From a checkpoint of a small transformer trained on Wikipedia.
Size: vocabulary 8192, 3.69M parameters.
Architecture: rotary positions, no biases in attention or MLP, tied embeddings, a smear gate.
Training: 247M tokens, 7538 steps.
Each number is 128 + 32 x the weight over its row's rms, rounded and kept within 0 to 255. Layers, rows and columns count from 0. Numbers have three digits each. The size before them is the row's rms in percent of the matrix's.

# down: layer 5 MLP down (transposed), 448x160, rms 0.0379, rows 423-428, columns 0-159
# gate: layer 5 MLP gate, 448x160, rms 0.113, rows 424-429, columns 0-159
# up: layer 5 MLP up, 448x160, rms 0.12, rows 424-428, columns 0-159
down423 099:169170096129116115206194171085102100105104181197166170116074134123102069137155173132140143121154117100098159140143094150098101166144122159088180150105112123119115197153090110127146100069180096141147160154153128115216172167105143170114116135146202163049130133136142129118134149119093103121150078141158160101066102146122128144165092082085146113140151131145135147149134117110193116108139140127110109141139132069146091128117130126141075183110165143142143190125163121163145206089146173
gate424 109:114080093115167129165145165146174144125171111151173122147082118103169089093135144099144146203130145094098112142155134091117088160149111138133079118131129079135075137130150150115146183135091073158116093182089124133057147069174083128126103145154106138142104056121108138093103144113131098135164169116175175093130117128157125163168153166091051123107088102171102106119092054107121138152135106107120070139146161115185147120123122163195114126171076087071188108129149160175114160106128053
up424 107:117097150116130100163140149119112121081166081152131163145082168139132159160097099079130141156118100166078193137148137143156150061176121096169111168106125163112107161166133132118127118135109126150133118120189115103061107143053119150100166115093106146097113124150093125148127152170150124120124163163116143082166125221120130125141182164186093167110080199143168085089160149162141103173189135120118148072101178108098088069129159117151139153091163140107194165166161154121088122083052134
down424 102:104147167095106091109075080109077082141122192111081108130088166085091151147125186113084125177124142105161129056128157148190114110155093164104182092173117157048103140142111176076170116097154186094118038105181106112148081139088155127130131158138146092086151123072171144134168104178140150133102109146194120190133137137157157095140141154099119156147111154112141103123141120153092130156114126124142121155163150089133111145156156142188150104172156155162143142106138113113150153040093147
gate425 091:117110147157094127176117069158115111157117111164126130170134108134183135115135134090134149122181154137195124129099091030102183127142149184125140093141160118116148096111092112141183090158174145147090094121119141145081127144153152185148098143171123150202125055133123107147092152166120137092097153107172173049110095055215131112112120189154129129102112109152086128146136118089158166138071152101114147134150143142126181163121108133102061090125103156177093123147148124199096120101144087
up425 103:156175135149082136131148138194124124119105150079075122113112099075125105147095138139082144119129124127142108141107173112092115150130105118126079145147088095129097138141189112070129077092111097120108116175183139194180141159125157076123170155084115129069139177116119162188248163115140140116185117177118175150117160086081149147099027124078094151176138125123151138086119102103125161134097137158148106112153148131116058135112104066133141138159137090100142089145118151118130069107139165
down425 098:142138191167088128104136143116107171137115096124116137156084171143203146053105186102148186167137119158151162090140149150141104114101122178138123076099141149144132151120089176112100120195143141097133122087080181118065142127157138163107113186153084101111129132172173116113097109171177135144077107065142108094168107090154080202103084128124169075065112120142073120171100125157134095107148146118045112139205139146102209142137123143099154111123131174157115127144120113118120117108122140
gate426 119:080094134131127142128141127179087096145078094084103136155104129141144083071167109156114131180105132112118132120118133067149135096126186084218100097165118123170171060094056165110115084075129098119136075098087081133095100083119090134184116170127106100113193108154117141118123128171122171177140107107134170128134168104121138123102095082146126062089089151096159149205088161102144163122115096115136145118176122154165120117054140172147186114110091139178089150163157111130106118107133104
up426 104:128104140121124122123067100127044153092139055081140152098116155174172093107168105160078102126155169141154166117096099099115200102131174090170110145118110113178177087140098081110154095084123113144125099160149069172117093159117088071150073178037127153117116148092094157072148108158124132133113123132175122119083154127100176144170110112107139113098119114056146128162121159102144124123122131139175178092147060179159122144101144091166203111164089100151153090130106114106123142124129123
down426 106:142060120099144180101094097086139120139115110121079168145128126202128117124175111107134109132207104103117139122151183125109168129174196131130104126179152114154124130124126079136139127152070108105158107133156124105150142085092109094146133098129095137108107068172142077119111175161078177160132170165178128066153081116147096146139162116162128139158119098133087116166077117128087124143095121133145127152145155206169134134025125148096160072140127200094168176092129094189152191134121113
gate427 102:138150115161139181133164173202121113159134083155130112130048136162148168128134134129040118160137139109120127137063171107062156147076110142197168129065126118177074107143121154151132144109077161083108108114110115155133105144108139101160112067148125082172141123175171131094121151128127151143082156162081127133158051091149129162148138158115110147083082140089169127136130115124143159068103113082159112116092164082104129126155145127104120127204109100054188142135123123062124107165084108
up427 105:130095104096113116082141119120196106145153129126128130115204105118134105146108142184178145152162172150169065059160109170171139074109151131078028097215110125111129107174106113102112133058106128129180147152129152094126181157178101100118139165140174172127103113119100166209115188177134157120114123146116090120075144078150118115157142120141098094108129143099113148085089122150118132107103145161155133149089110084089168117081130111198114154102123121127166136130142087095183109150159161
down427 094:117180102154156141072109094180157159100154110189158158129166155138126144129117141134073110156153124024124166165124141132167135117091174122138101158150123130164152081094094109136150116143089091090141113084177145081103127153152116121133098103104121083120150175140155091138094134151113119112166159136093131112091082107152160096102139186176128155046143154083166095112121162116085191097059125133163095113107128078160183145121124093088093166156126082042166132122116096111165082135112056
gate428 100:079112139087126095137140120125084100128144144157166152123131136141111146126126123133123096128164129141152111071081139148108055106139124130102156158103090173133194154128108129128127115120156148120111120086141070194134102123130106120114158104089131086121119113108125111196162128117106159156131117135142132146125160131097111100086132106064129078213095080105140205203175091114138101133124147190166100132236108142123150131190137151097144134109083157200079121234140078156094188116128153
up428 099:173115151135117113112086115141186129204135067151136131165125119137095113106187129144150125118169115195121164124136132142080160095106168069109156149078106108168154203166166116121142111153138133150138133134092089121127115142127127136109113142116100117112141100089134120053146085166120132114131159082111143098064130132070135201151182100127188150157069124159110179151091134132122200207155075148129148098073075095138087082095122113142155089138160066105105164151139137073114128094105067
down428 094:121182135066150118118123106102146184101166136085086145109123066065086171170103122127157120153115194067088153199112087160090129141173123131019145124191113098162103083133105120117149127134128127120163094146159136078095087161139164151120081090097158120110165127120108114166116160131136141112167080102152098128138128088173101130132128166100151151116200127129132108041170139145114167079140129157122087121128125141151161129130175080133131148063146111116126091057083163122160159121164091
gate429 102:169184052152114088131134134159141201116158123219147162134133128104125193131149093142103122159113134161114090082094126106079125182101094155128083156114185165079187114126113103176131133163162141117166153146181088110073101159073155136104167108125150152146170138095112144132155126098115119134146158132157117109140193150125101162120089135121119107115112134130201141159108083128106129127159107122093119144094033134116131075126118098081131091158180149075178129162101115126162177193073165